Weights of a small GPT-style language model, trained from scratch on English Wikipedia.
Architecture: RMSNorm before each block, learned positions.
Each number is 128 + 24 x the weight over its row's rms, rounded and kept within 0 to 255. Layers, rows and columns count from 0. Numbers have three digits each. The size before them is the row's rms in percent of the matrix's.

# layer 4 MLP up, 1792x448, rms 0.0517, rows 1407-1513, columns 320-383
095:115128131120155132131137150113133114156116084145136134103208121091185090136158145122114129115131107141091179156096177133162131109140141110134158158128145081086137119086176170117140132138100159
097:137092173142165110157101121109143156114105129099135147134122097111155097145145157135080100105108117134105120113120124123131126069126138099152152137097095086114102124145127152105133151122062124
093:137138145059150124118143105110114127140124097166150138112175096143116138130137089135088112127101157149100148123093128112133104099140127133105139145113121120160132138092160162100146089172145151
097:155129118075162159157160121120153169122134133128126145084152106089168131156157138152104121096110144132106104144156151110142094121121119163138144124131124113154096140109166112121145110155104135
100:153135142060118138132134139128184107103143169152119111146168117139129085114146136103137163122172127116153137131112127074120155115121144124135131146101135143090182126136135121130150087122096101
077:166080176114114164145134093100113139168135138148140149129129096153117143166117149085082142126090144154112097136089137127117154132096116114114135141096106152185127168132075145116193145136164133
101:151155140145157108125157118120175134126166110160124108118157087133117150163068165142077139110105119126106182165089120129124112123114135113104090091092108111121147141134164091122170135147097150
097:125119124145121075149122122120142100113121082101147105129117146168105101149167153116133113144124155112107150131141143138145128115139120124131172148133142071117121102123170113114137151133075145
109:111153102135179107104104107099113119082122106065131110130148141114151110131184110117136073103127130142089159133118140154152105084120129101132129161121130102104122174166139162110156133145093113
094:146117150084095135093130117127140150144135108140091142122134141141097149163166142071093114094091195163111091146103090155111112150173153066065149141124173109135110127146104133126170107137167116
096:145118119139123127121106110092103124166104119149174127091146164099131146086107139088122085136110111119134126113093130122132132135118141135109111112140112150160099163130138163125099172113146130
117:117135147085153113157121152119188138124083087133117120120179131160107090112128149114117147129131162116128145124083104130092136113152094114127125137138104130119150181086148192125146128109132129
101:125079089090114141135140150111148143148096154124126149143145144104115105118156127122125126152127109128174119124136190106123123096159138119113136164101091113129100151100145152103106118113152098
094:121134110121136150103109158115166120144105107144140118089156138097097137126179143108136093152128103140133121173108098102136093112133127117137154140133135087115124135103147118112115099187130155
087:091144089116097164112139170113132121157069135093157127156097138112134101124111114115089114159147106150150109111150127131146092094117110126150109173149153104109126134126163134093114118140186070
098:113124114102119081061105131117113091117128149144136094102159131141150154139111066121151145149133169163122124129145153165146147122135135154116136154074114129124146093167131125117092132154128144
105:168098118130104132124158139113127115131146155118148121126123119130131118094130060110159126108145148128094155139078102091159136114111160141128149079113130165128111106137139110120140123190156118
102:094138128107122083122138097119115165143102079163182155174153121171097153130185166097117161123108144096082140162107152128151142121157131126063122100124157153123123164152110150119149104152126167
107:143096151093078107104115125122132091093124114137162104133131130110128088128135130095121100101124174118120119109137083119092123138129112110157177118120184145135116114137086119124111115148091094
108:151130097131138128124136138124149133135126108120190128137180126143165134084095132164148164151163147130101127122118137157156145127161141082128138091099109148123153106132157131118139139112112142
102:124115089152144081133134123115167127174151093119135158119114117136128126156112138141120124093126139151127137174135163161159108100140112157138155130085073075126142129120119180111198095121150104
112:140165138102075115118157151113090159140124134182133125099169109139161152123123157098169075137161151144145165111125140104116100089108114096137139139140106122145160113113130125110097124108130140
112:168103106096102090099124125121109165162153153123154137117131106147116161165120154116127114144095144129100066104114150109125136101137137082113128120131152120138143121144089114116112156166136170
095:107158131119122110125140083109134136115134131095103128127176120175136152160142109110123073123079156140092111150085092111125085092093141144136133149101142124093149090139105127112153144113116130
106:112145096113171084105151099112109195120136101104130109116129141160113118135153124105126130117134178072127164111120141145146108092167130111116137140145158096092106157147136162112122041176154147
091:127150171075123153079150136108141127119143156111100109154184141103154130128142152125145111130147164129114132095112141121077132133111115075091112132119148155126153131114139142134145137112139120
080:093099136112168106135131144117128138127153118148145117153142103146137117151114122121111170149105153171144151156147162102105131135094146085092089114107139177162141127110104123123162163146151109
087:138124130075127106135137104097138147103138112128138112152134119095083111164129131132086091132110155124112134063122148143151126116112160093112122146100123140089131168144122146097116104159134117
105:148076121122200096145133125106124163150131130108118148197112099167082111171148110124102164095071134103074096096086186143095153124135125116130145153139161117105147163179097172105163111162116134
111:121126109118096087085134070114105099127141082104144125121122144182078182126117104121137131129136152135140113116148104112128097105143128119077131101112111147118144188147153104106132102134107116
107:118122123113153121108129126108103148157165108120129127138145124101094122149125131105128127140145110144139125117117142084129124112102129144108185125103113168138127176113108094119166136112138114
104:106116111147130136144159144136131101135101135107137131107147120136092106151096135133133110151123136108134135119111128142136164101125125180110099108108050088140123108102104132109151143129103119
097:122103121147100089094148110116129135116132122102132118143146116116110163129153117084124115139148144127131140102107159113151136099153143132087121140118141126084122137064135135116110090153147185
112:138168167096104148106128134118119128121124116158135131112166141146130163120081077131096095153119179110133111114146088124138138134121097133122140142149117104141180191109163114113134133129120096
096:106107130095137115160121139137147130150159120132096162143135115121111092155153142133101154139120133169133112126107128162108105149122116111089103137140176154126156125131128146117125138176137138
102:135107181117154118115144144093158089134082132126145115121137120134130108165113131124141114179151142108130145127145178146121156100160144109115154138085151123094186149118149140095150101145099104
106:126122099109115136134165127115153114178091119152158123141142128136126126138122104107131124121074112141147101134136141098106105110094117162098137145075094159167149117075149132116148079103148110
106:125161134076154146132117155108157162111095148148105124133136093124143133120144120131138112130129135125139125090151153092143133135171150167152122137131110125154133147132138064109105118105123166
100:135143093125120109148118104129109147101067113138119162133162145142133074144137127096139111134145130145111165156142133132125050111147139131121119106095123122161120147155169146115090112112127086
105:177132150109132099099151139111102143130128153126129113145118154133140153166143106114160122108114151106124149137108130140154147133094119105140153081070135156139116133124158101110145108130144121
101:142138128127141108134130120129119108147148076135130131141120101110133109158154159119108152129087169131178142135152167137110117135119104103097157121145122140177170157112151166113137125150157133
092:136112106119141144122139089113147141169134071132180170122140122159124135158124126140148134153086170106138164114099133127157061112163113092080132122120069128135115130106120111130144121095163096
103:122142100112136119115121115102123127086104152116109111126164092160092114122120101142150163140149146094167127122150143090132127101102134145113153171101142094096114126117089112116138118142113170
104:107175133101151143154141114122127178128149060087074143172132144133170126109136126090104120128110144159126196118117126138155097114123156138111096155106134105112123136102175137108144140114143107
105:142147130124121138091110157113145141144083136145118114135142147114156134135130103121129107128170136149123135121076139116102116104156112118137122143136144071096109157085107154115115121122103146
109:105089114118165123103121087106118106139106079093146102130112137112061158131121181107157114139125120136154104141146132149143096103129143130122111128110155136098113126151138142102099122131173143
080:102081134134093077100134130127121138104139109089126143125114123121150104142129139127177105141147153137080175084138131138165094110152129095142146213120143122086131124172143096125093143124103128
110:127128130128165176118122089110128098159125095114110131109138124091153095167145156096100146108125114120090153081088127088126106114120120171079088109151135111106137145117185130113132125143110128
100:135096112144116105099112138076142161122125132167193125162180127180121161100133178143138124140125125185126164120114129095160144132147146141107111137120088150153125140140117176122137131114120130
103:133134134133118150096138129122140122116116161156158145114136095138140144117123152127099133151147130109153119100151154088142139106127139148099160124094105180101158151100150136112120108123156102
100:160094159121119122164143122112125151086139154134097108125158133134139156133094163134148083159124172115123153092143112117092162085103124124150166133122143123135141117132103149094116122077091111
109:117161136090142110135127126116121121136106125123129107090170126095126141146167117103144132150105103132149136118113134131171078139099156155146135130146097126111090133151137140119130133125163154
110:105131077100135113113126119109141147113144087116138101148151150142096141099097097110125139159136166168147147161045118149110120115118132164111135110119110038110146161127135162120109074110133126
083:149145150067127137107123086109148123084114119140125134127168116118106101105104125128141110135104172115089129093110156139123103124145160157091096134108155125131126160154133119103111103134148115
098:162150100128162151147131151121165132127139150099125095115145081137113102132129133142101204154113112108145116127096147101100144117095116120138128132113152116125133113157069105103130139177118150
094:132143146125171129121149136110170151106114136094169153117146120143158088106138144116121174157129125136152146119124169144131125119123122141154109153125162117076129125123136098116124115137109141
096:133096095128125148133142081121120128139093119138164118108145107076112093111170101132095162108104130121163097126101117089107128115174121138101129073125128119092119185124084158122107126137105187
087:107108123126101105151128116114147108158081090150141172118147136118083127165123135094067111134042105127109150106100180122132127112158147120100140123150136160127129164139099163100175094126141116
107:152160175132149160169115133110102117116114089101132142132114126153077118179127129103100133123125134109097099128198137163128109090119135137116152179087133098106096136159164115088123089126125123
100:147127158147140114123107102116117105125104124080079122168105122088109113142177140121108132159070115135131124102118127141120140117114142118133144153122125146101085145117137161126144127191107147
084:140150155148131166137107159107142109085097091128131130103136136129154147111118136109092154098158112119149158117135128121086131117120136132125098107158147117103078133078139158124118113106124101
097:145154161132162140132159128120097103155111087105167166115156127153078086128082148114115187169119121123103093154145118174134111087130163175066129148146152100118148109182145096105119146105142172
101:120110119107143134156121110103160140106123104103092130136150126152144086188144166135103132135146158099089140124123126123133123084175116150111177084141142092092162124115120124111091089101111125
098:135134088104145091090107156099176126125128113159119086112167158167142125123126146098160133136123123158147150121132136135135112140142170160129155174117157116136136161169127126100135134101124092
096:145090112135089135140169141125168152153139155138155113135132119164135120147148151139169130131140147160115158165129112163119082129119158096124093112088144158139140126112122095119151124107157114
101:123111133138146093111083138086168129098105101149135116120143165144133072106120115110110120129083113113085159125119097128159080129159139133133135132121102136093128157148088147117128121138144115
095:104114157109125153159117111108118160145065119105152124146149110132094149137087134160112135154146124106153110139110101130125131126124124135097111126108118157161098136138123166120121162132140120
106:134129115113137126123119123118150112150130098146139124159137128161102143165087138117125122148153154135136108110118120155160134137167125160081114164122117144131113139123153138112133099143145116
098:101091165135120153121171127128130140135125110100128080130132074144102096138183138133147091113133133133091115134133161150103104126123099097110132111128170119118129128152138108112102127138101160
104:170098131110107145138126131126147151130145113162121109159124109131156105115147127125123144119123134155102111124061126094129117130149126112142144131134084126125165104091104125129121129095096123
107:125101115112103119138109129118129162163125109149148154174127123140115118127154163105099127112098115130081121105113128110121121110109137117129127154101166135176131127126120161107182125130126174
088:128136142127143112125145122128129173165143085083110109136161113068176100171139096134150105133178166149093118104131166119139144132132126124121131142099166115158153139109141140106099123161100144
091:098138113101118145104147134113179136133096114171128147159113158135128094129124109148095138139084142132112128146063150152115138103102121138110116153133163134130148159117136148097148143128157141
109:127189110104132172114143143114103098135110109151120143184172168153101136089101116132096170115146115119101137132158111151123135094162113166119149190125128127135113145138157099102097133170144095
099:189146129144146142121109126124101143085155155144115167104132105120153107098134110139141155138116107148111105140100119109156092103130087093125150117111133089120112126137118165102140125166116178
091:176124112145169121115112153103137133110111138117134088168139121136139165116088123126164121115100132059112131127151124139113134101115133141133094146071178118073162082157133132092101120136113087
113:152104147096117101132133160101198110116093122118112134106167117122123158167171145146139148099086125105145145109123124136117139103150121098120115107127136111114125135148123149088134122146135132
099:144133153124142122066112116104119147084120111114119151089159107115141136150125088124094149115133155127116126121120089127127098147146135181088120122115102129180086147094127148120163093121139114
083:174139151123201132139148140114145166155142135128156138149145061127133135149097106141138133173152115135107087116100129088113149080092119085130144144092142108068166132124120152110124128122121126
104:108115107078156161081123125112154155153138110159173112158128093096126114110141099117169176135107109138120145120122134094156107127152124104109150113156131166160153180115119071134133132154140124
107:115161122136097134133135103114132132131111136149104142185129110157125189115133129095162075106113120152124171135122124100123145104111131098139136119111112149093123159114101121120180131127093173
106:120101098112119120155109085118148143121105074104129165108149138124094140125098170149124134121138136111128140122124151130158090124152177118103133105136146162147098133137149108119116143113144130
100:122150126106126102102100118112139112097080121143097109098143138149197169136125065116161118136150151148136132095134144166140151127128140097081168138103129115126123118112157177109128083108121106
118:136151154091126139116114136116173113115151129105116151105140145152144130108114147136097140134088155086129132125149104130164155128164143137137132123120139090117091177141126126107153074166093104
107:114112134131122138154111122105151131137067110109132169191172131146127099147146103136122155166130107152099137116065128172101098071163126130125102147113190078100157126145147107121085098129116110
070:164140178130123119146103118107126122153132092081167163096146141125118094167119113121115132190166104131107070165152145083139121100137109109113088151071140153116113144155167155120148148143098122
111:128161124164136154107123120114151146122111109101091139137138142191086086135135124094094112129144170144109198094146126164128151128146155138139128120152119130096128177113153192119125103128119134
088:115134124121125114148157104094165159144090089107161137155159118099102132150152159139107162168116134105104116120112136132118094101126109117097112139067094133113102170145152160110121110114161122
103:139137125112097159104141112110161110104120136117149112136165122141110146115088115126131081125133138099146113153117130180151125116137123123134124119155107134132123149143170134105155123141155130
082:169106143098114129112156079111118134121105074113164090111139105111129119156136130127108124126099137127111136142109168165160097097147120133084120140071123113128109142152177102111119117139133119
115:155155134142158130121147130114112132143123143113117129153115137149134150097104120143168132100130134101131159134099170172143118139118130146135130097071126178157100118115165172112148144173151095
100:129145127105118094120122140116130126106131134145117131108148122115155152140139146115148078102115157148144142162154123101121134120115122090096109073121155166140179124118131107125110154125122130
102:117138185143138134112133173115131145109094133157114130120127120101167084148141157151117095129088118112098143141147128148073120113094133164111165121148137111123090156099134123123120084164140113
099:110165133132160097114116092118107135085134104093084169156121110136118115153133156122078142140112126130094111157193145125151138098144140178117139133119110103087113124138131159114146129138094138
099:117142125111136147125137156113093097128152132136154143111153097140144131115113104100139099109120170122119101165163154107133109109143148150119133134154154157121142102109106121112131151176144161
085:156089138124140136129157141095111137117111117096147138125161093099133114150124120155092140143100143155119141147125176144176131100108140094102142149095148149146103151136155120105130088151124134
096:130104138173117099111114095117120153168106109168158100111112123142109170171138125133128122127137114067120115145105145123126159077137135135106120109084073131163147128100127140118136132123122131
091:084107115094147145136142107110143126127112083088110145141133112141083091147117112151077176119106146091140133152090151108130132125073097164068133165143118096155117177105118138107149120119152108
112:115114103135125107146147144114106146190111111159111103122129140130090090154146145137146111143085126143108116138105162082097124130172191157122096165136115159145195107132107124114143125146147207
093:113109175096137151130119145124150132115080140113163145154158162148124116146126086135093159171102106165158117153108117155112121137139152147117141135117130167125153102117127143134167136154141098
104:126175152141092152123108113128176121119132086104136096137130119118086121118139118131174137161151136119151114144145122112175100130122102131106166098109121169103120128132130110127156126121173174
086:127123093098117111114167126094133158151124142091099111123147112101168149140129154125140129150136145149114155098115123104127112101136112107102110133080126154118112141094145127109123104099174102
091:166099081118096102131150092112079163164139125106167128118120121141127158166100169126114103153070153137141088117149139093125119120106146123082115131104157156147126148145141141109113133117175128
107:133106134115144160116144117108111142143129142126135089165138120111155047114172129137121146137137113122159108103089190135123149105129133109133113147095140109088122126132112116111109128122121142
100:129121083084172163089124109120167165148108143104102070126149117144121156156119129135130113135140125131137163128162147154122100114147091139097143097091115143117101130112146128110112094101165103
092:124091131160157143104132145116086154095107131102127140119127114162145095130122114141137163154122143132141118149130164129130144094116141144108165149155158103107125135144145104116130098175137141
107:139140142093161108140124142129183157110124142105149108115145136145113150127119155122121132148168112092141151100128105100133136119121123098122110131082119183128091152134131144123116107130156101
# layer 4 MLP down (transposed), 1792x448, rms 0.0442, rows 1407-1513, columns 320-383
091:147129110121138076117079172113136119118119170101086093145107162100088133121135100090137135113059093095151174131126107136130114076129139085127137108120147140076149127174163125088110100138119133
100:110130140098136144162127146103076125139090075144102136107184149148120169120153163154152145150115098159182095137105167136126128099125135115138163145151126128104097157112136117120127110151167114
103:103124124117132115130134159104123154116134141163169142090140162106151120093136116094118146155081104115154157153106127148150099109146158097137120134100141148149140173165191073110113102161140061
096:089114098196102110122104126120132138111142125138138120142104136150081112111106127131106093105151109130114102148131155128162150126161107116142084126103180112121136142185173179123153114097121133
091:117110145117089139140098097133121136145085138105135126093136141088114114107155129126130130156106103124108119125094138140119152120145133114107109117141139106143135139125187116135159096146149134
082:105132139143185157078098155116123127158163122138106149132151193126182155122141114118164081114140135106160125128149129118109160134127145110132117165098107112126148143119127125136117103116127168
088:143156131084119162069106123139139100116190162148118102126134102100103126136137137152119096098116150107107119131073102118114150158139115150141139093106117104120128149127093123113130114115115130
102:125129112158127134099143144111096134157131098158105128091129149111169157137129129109146114132128132107109103140111113123089136062140143124166114076135140128155144143144115118105142128132161092
105:076129111139098154119104126112170098106147149123093133119136163129134120094123101079133126142135103142130121105128129139117126148135170116106149108179147152144123123124148115153134108099167105
102:153140152090150140120103179137137051131133126169107160130171135125090167118131118158140143145139144128153121136146125143115111123130136125083153148069114173151155133139104135153071132170132109
100:164109111167127076125123101099140148112117143147143137102099115104095118135120129107144141141119099115127156137160130108146108133076111103130145155072142114150115105140141159109096075140117107
116:112105121103104109115163071118133134195124140147192079158148134147142104104174098085144151162092126185093129112098121134126114130124152118101076113123118142133174145107120116134121120128120143
091:138095135087156124113137133100093164144080157114164160103179135137140101122123143124146125163112118133161144134160137155134125127090147131131090118083103126118147142128128118101134169128094093
095:138104122129167123118103090133139110088112114123123132095117106094064102100091095122138117133137130118138167069157144125120120139151141106097113114171116108145130125147149145134126157127158154
095:139083123144122107143150084066127080123114143136140112134144169121142124164148146090082059126091147125136113134131135136098132088122104134155188102134063130063120136113169140110099116126102076
102:121129128144140140155153141116118183111144127100086147125153155149154127140173103147111160137140125138130130087121146088140114115154129136148145141117106141125117141084124108108123130090110134
107:139147114104106169128131150114143105127162136138085108114091125098124083149101103111086120070141132101133135096135109149085125104091118126094124152143129110100146130159157127110120076132106130
095:147155103110101126128139174135150139119147125151113123119130118159167115139136131101125116100119157100145084103149139148128118098151125097118111110118132152115094106133126144104152114080087160
097:100121098151108100139134131120115134118106100123151132144109127142111111118133118143159148131145125116116105132144075147144131145116139143110111098118112169129124073134106115126095143103114168
113:127159070179136127157075136124106115168137095126109123143126141125139097142102108106109101125118118147133155097121127176153116081117144108113119105129141112110117112104102091107084095063120101
100:114150151139120093147132119131100132137154120121132100105138119153091144129103064145126141126142132131134132120101126127151153162151098125068145151136095166122122120163096168122123125145117171
118:138166105116144145111119106105133139158135132089121147122138112104119112141090140150158135142141108130147126095141154098129117102130109075084062151129087141129124109140161153118108133132142151
113:135135098122139120148141101119145132112159166136120158091134136077109122148132104141139150139128141126090096123160148120157155123137119097126068129143086129142111152119139164105119141179145141
098:108141137120137187135127107118130132132105102112124146145145135157152167121171096108121120115128158137150095118132110081139136105114136129179150136123151071125149083093115173117150128138100122
112:123126126121148085138122153115100138167115136125119136083122138105147148115146172145098147139102096158111120079121108133094138083093129135107069121131086112096148170123153149149121113142197166
095:140090139155116148207121106124098123129109087116122142123156036131118110119114122142120153164113140125098124142105139079178123099098132121122115125120100119118133101143140156128094145163107106
090:229133110118121120073098207112153148109114128166107162121097173135139104122122154120162114105159112091135125158091123127151121154157109134168168122165136124114103141147094129165136082165110130
092:151114122100131130107138106125125126110084142102111131141150142116093144142135164134121098124106110118144177137131155157136106104146108111091138111102146104156124112144166104110090111134135145
095:171131138093151119118137157127096163156131121137128119107139144167115120113129178109133128152147184126105079153121160126140186148139129142097129108151161177118132123120139136151145127171150153
097:176072136137102158126123149123102124108141140125116106134136126106166126106139158135140177131095129135148110126094109134129095130137136108114112132144164122149133134149162156117177166149103135
102:111126073119105165116134142115085120092117143118125133200135100106116097132175142119131129114160107108120122071165183119087140086116106123122100096124090113159126173150084114098158146126126197
095:131151081111088105116147112147148157128125143167104108147157099095129143106106144112140111121133136141091080097152127147114124132201121142160131105098105149136137157139144091143128160090120140
091:093142161151108135137122138117136101108154153137136162161083148120136079110155181158118124173124139155137129149110108161109118125160136132137164119166137108103098127131125148126148144141140113
109:137172133126127125106132178116125137106119140156111115126113138147116128159160089101102141114144154137106121122128134150131086121140110165125124134131154124164158149119087132149171118138109105
086:112120116149127142156151158151090121099161141135128125126144123169116120127081137094144137170184127137120129152166113114107152147160166139175124106150124112103099144131143123131138093096141107
097:136146156081166119137153093109155127143125083133171107116166121164100119154102177146125168178120120162121139129126136152124150110130094089106143165134088121145165120122129128095106143131105130
096:163102109105174123126125126112138121139149150090171141159155098113125154124105148149117099168115072099114156128130141120112097097094139125129150101122104113125150139153113136147103119140143131
097:135137112087134122137071109130098140141192182114104119143137144142098120089135094127102150151124097104135134108129091176138144150151135124124091123078156099105118133141163101131080124149116162
085:109106114162117142139127126131117147123108152095103121099148096158122098140133116081152140140155131130152128109111113129139141125092122127127108127156039127150127148134152147126101137133144107
118:151110090154112153125126161133113147165147153125123142090118148119125123117147140105134056109132151140149119114148136124045139098107146142152120130119146144090134166104155086117123109138123143
104:170149153126139132072139154118147103141166133117128113134149176151125135114103138129157095135178162161137135144145088139121106168138163130113103124157155144126116167139120146149122131124152102
106:128104114128126156128127166118087129118104174099088120107129135125137117098128140136107133110200123117143086094131126136111168111119132134133159105111115152155072179120128116153126138147131105
098:133134144121130134167143111120108168127124124122123108172141108130071131166119131126107120154168111104139103153148127127104116140096119128149123159128092082163142129117121110188108166116136158
112:144130101122111127096178163112134110113119102146110140105084107163151173137150085118137156121155127135130119144168132111086111135150108161152149102138149106127121113175106130126108132117118130
096:115113140130096081123158073108105105116119126144178136105114141123101145117084124134078126140120102137143112113175138132166138136129109138158136126148115121127161138152077118152131125121144122
107:145130129084157151112128141122190154107198172111092104140099077145167102081126188121122179158098132139161110154180188120122112148104102156188183087148131116161108122113093073131144126140094172
093:089133154138106121106113104117129117155129140162143125066151137138135120110150100089083121128069152116154143164118115094118134162110184126133095105118137113099103100121119118154179126112121136
105:103139098142102120098094129123113133145159159126141125122131122156143150107129121139139150192150095113146111109103158120166158111141123134112098152081139075116150128134187139108122115097136117
096:097158106137129132141124092135126109128120095145113123114173156160124095117121123100099130138152150118114102121134095155107151127126086151123091123096146097133127141135128113104080165141146149
115:120106111093117156170132134117114129139129118164099173138118151145107122125152145129139148085130108176134084153169133105118118088124159113095139135139131087109115129139124118099141126135127108
106:060151196170159124095056150129121103171153115132147153165158186113124106109131154118105128140125114137098168134156121105119158099124133123083139121081161113146135176134106141145155110131120131
108:129094146124105146153105179161112111110124185144143128172174141125177124128121098125119107112141154124148126127153153117107128159137115115112122070149123158180144132103085113168109157169121123
107:170113109156118111130173107130135136124099117154112149164148114120100141139165147132145120135110111137116119172131114142111081108136133112112102114108168099108148161149139102121120146136156115
084:150136097111135133100129128127135103103135144135116145079158161110119118156120143096120128095069057142126128139115131141100133087123167140101157158093121095107113132148181111076129122100123096
094:110118147086127137135107148114123139132149141149160129153156153158146169111110130142159119139150141116128159165129110134139139121093122134123128168076139092143146079122118141095153146128142133
097:130088132126080138160113105128120108091163170131126113150189151145120109150107146133111159115130106147158081115129086147120138099118134118153172119102133099127121130133117168143192076142130122
098:160127133130122167118129113126149115150148141144086139143128135143129153151126110149108106136099144080153148151127116137138092104063118135118136158143103101155125087124122146113186118115154107
087:146078163136120131129108139120140139145148104103117176141141118137123095139128116129112126105101126093142109146118127154169150143140089142152085098149162151102121153128131137161126085127087170
123:133119138094136146115125100127127111111132128126129102160081111130152150117148177138181171142120135100152130169087147104118095140162119125122155184111138107122130124152108109147113101111153129
096:140146129116101134178110147135110165153142137121142170119111121119170132136127139120104118135108065162117079123097109105117121102152117110118085126139182068112140119126163141129136144132108116
086:090133129109096173125120151087098165162150117142185130124126106145167130147139100126138163149132118149156155142151137130094121127136154111142116071121144149163134132133133122121161119121119153
101:129155118114069139134123123132109126151118151080099119147149120060157117122091128088136108113140069136101136159185132147130127087139124131118111107158149124126122109152157172121141176147125138
094:152141124119146120127164107130114135102120144156169114133102138135138149138129168103139112133128105118101117138124094170133113131121141153128129108091139134106109152164124139131124095132147126
098:136139113143156118152090076141152124120119111117165128113131154126151141078134146129146057121118162137131119119136126135101121135155105135145104111142135162118125145099093158113115114100142159
096:130095122124114130138123144106160109114098128148155135117119121131168128127137136131094127156087105160095128148162127091114106118107165108144124177155142090106131126127095155135143144115109145
099:139073109094100079136182142121112148159139160196127137104152054085140140148124131159123121130136132135093148138165177146122152175112119117094130123126125124142140115108112115205168126122093105
100:162120110107140111131121129128123154094129116114101081093095136139124157166114101130142130138105149075086151098126158141161115139114117139122130128123152160074170122141100120210069092115123083
090:123076124184099145109151094092151128102121099139093153161136107121136141128123189128100126121162100145150142126125141148122134097142132160149165138112118124103153124128173141089087130133115170
087:191108143139104096159158110108134186106147139087093125138129131124117175150129171148079126131189138087158126114124103139146163126142125151117112121111106147122134134146129186116123133120119126
105:117135102128124167166128121128109125080120133138121145164133134112171143113144144117146131127115125078111064151138100080121130101106092127109149160182159099122144059120120148116104095162119159
103:113123127121126163114102130133135107086110152075086103109133135079142164130103141114144115122113136149104140125112102110116130091144125132107132176104161134118169187114118094109150089101131114
074:114121134127122141120121139056118083126117083127138145131107125085115151136080080144100160118124121130155094107126147138113093087116124093149117066096103133118163167120129135082149118094124129
090:151118069156121176110104122132161109125144155172111153127124150177131090089101123111123114108098078151167131129094153148105135106144180104123165140123135116138145161111103111088139127147124135
111:129138165084154145112120083130160155152120110137129144110106112123137159135103110149107151120175128131124122107096152137129106144061133148147111152108165099116121093150115159126147135131096110
098:102068148123155138120171153116093128131146148121079079168134106107139136152126136165128144119130128103121126143099164160108151090139119128135162098177148115126175108112131117085142092157152126
093:131122101112166119121156144119131094142139130156143134105115132161109114099125140097127111135155104142141147168166127138126130131129134120168132161133123119164121173132105096133163114109161162
120:148143118139107139129142157109152132122125160121127102126146179100144145101108127127156097136124130142156127130143132140081161110116100131141168124108139147133105097141146111091124159130110110
110:103102123110099142112129163098123138152125159138126129099140127134156136123141130095099115151065120142138117113153171103073141084127126104125108195099089126112112119169129133132202064130131118
080:154112140125128111118115144137103132086122126137127151150120108112131120113114122119166126170180104176157165140142104174147121141107122118147141134153115138113158104147146135114104086157130131
089:153141112161174114078117105138174141137103112130129114116094113154132135168179104104130116139109157131137134145100124082112119152120145165139155136175160155105149159173106154165142101133117088
102:083177122161136163099132149130137109128138117107135146117121133095152129164152148119116055122147117155135166127168108129110122122129102089121127140127117191113132149117194137126164123141126140
094:141109120133109103133179148124128113147134087145097113110124109104119100142105100137116094118145124073160130130105128133146133125098170146163116105160083104150111173132119086118127144117140173
082:129121173149141120095124123119128122083121108143110142154135150131111119117133145147090118170103162094132092129115155138152121137078142109133117139109130140150069169134081146119102108153139150
115:130127120101101155157128088128116135101137107106105108153125144093138145081138142128130137103133185088163117145132149136109147150121116143103122116147097111141111117103112146156133177125122138
108:096148118122105125130155118128136124079132094118114145138136112117114148114162112123104105177136147113158115063151132128087141089110130168104111172121134124133106117087097134131151139101119093
084:080127099135132126101059107127146151128080151130103070143103097132170115082114135095122159164087128139141137110129092121118111147110150135095128154157104109157139107102090123135069113137108098
108:155094096117132125156121132129085111108126150153152135163116156146120130130180122135126108128162108147153142133121108101144177092183132165196168130122135156141123155129112128100122125150135144
091:160123139076102117094120121138128150122113088107121132112172152148110172173133153140133122185117134144134102126122127152145101099136162129139150136111134127136110146170170132124137130156138111
093:144126113148157106149161118129114095091135151129106124115110119123099124110101137098123105112129136137108159150158112130151138119127113141134159157177120062129142123133114144132103136143163082
075:141110120122130141130142113177140118120145136131125104122164136137130154140123167105114103119081108112128142134110156158129128115128173153101164121111175102120117157146151112105131100146174129
117:149138155141125133142156175137140102139121126167124150117105186129127145114089113132154122095159135109146141151151128125069139129110124105122132151128092148099125128128136136102126174113150123
100:133161086139151143123138185132110123165142166101138137104129111173144109123149145143125113136152093132094119132116099139151158121142124175126117128139135141108173101116126060128111119138104160
105:138108130151094153101107124132116128114139146149120125117185110114135106157132100117131143135105099105123115158111144095105142109117117162150168116114083084139112125114135146112136117164117120
093:113126156143141125128152113143127130115112100141132145111108157129141149112101141117116121111132172140124161145142144124123124135128142135147154121099163109110148096107110120147126111139141111
098:171143135136114111103130095132129151130106104123100137171117154135092148152126132127107113121149069097123095132129201115180128131107127118119146147125082137161123145125082161135138128090135088
079:134129106084142151105157100141150122133103126128126097124149134163092147173115134124082132116073086152110143163131142152097117105137120155105160181110172107134132128124149097094128101191157169
099:148120143096101154132143125125117153077119111135142138160151129159129114067095096119145117107165159150130133122153153151149114176110132119153132153136141148115118143137151104170086129170115122
089:138159093117164126134151143120139150115119110121141164137122126126206065133111146136150076153074100138116106169083099107115121130060124140114101135108165102084161094117128100145150119088140094
104:129131086100154131121157124125141117124132110127155094112095118187112129141089189165145145152166137157157138154088082121128135148138148149154161117119127176099167105134178124146135144069112145
089:108109126139111198112151117123156125100132179164127126118121119092146084112091124124218104146147143140111132141149103138132175153141146145124186127135087147101136123168154115166152101101077117
097:101113108127117137111128133106135137170116111134097135139147158138150119153170115131130107121129157132148122116140126117080137128131135140148101110084155113135128145124112185161124155159106099
096:127138137168109146123145127108110147110098120125132111114132107112105121159113092124062112154136085128128114119092133144138105123112136144090138139142127131103141170122138151062140106141156150
097:117082130107138132097127106124165110133148086115156151064146142097120135134129116124156147146082082136153114131104133167074124158156154131124161153157085136156133056146142085160166129102121120
095:139140145118103085126104167130117155135154147083137129146141155150068105131151143153105061104150138108146104159136075173140138117102100141109112116118158099126126142132137125119136114153110117
096:136111130155128165106118109124098139148117129151123134137134102153088103084127151136107116126090142097133166110125157082145101113146110104095175120099110104131151130131152135095093114115138158
097:086113121121078133121154099098158137143138172124147148079148122160090131118116139127080131139161131125134150086103129137144107123118108118128136109078139111145113132156162133130143132096130148
111:144131088165110119112109128136111153142157119137087135055176153113109133128076167102160111120139093098091153083108105132160109112070109160098118121098103120157121138094113095151117131144152142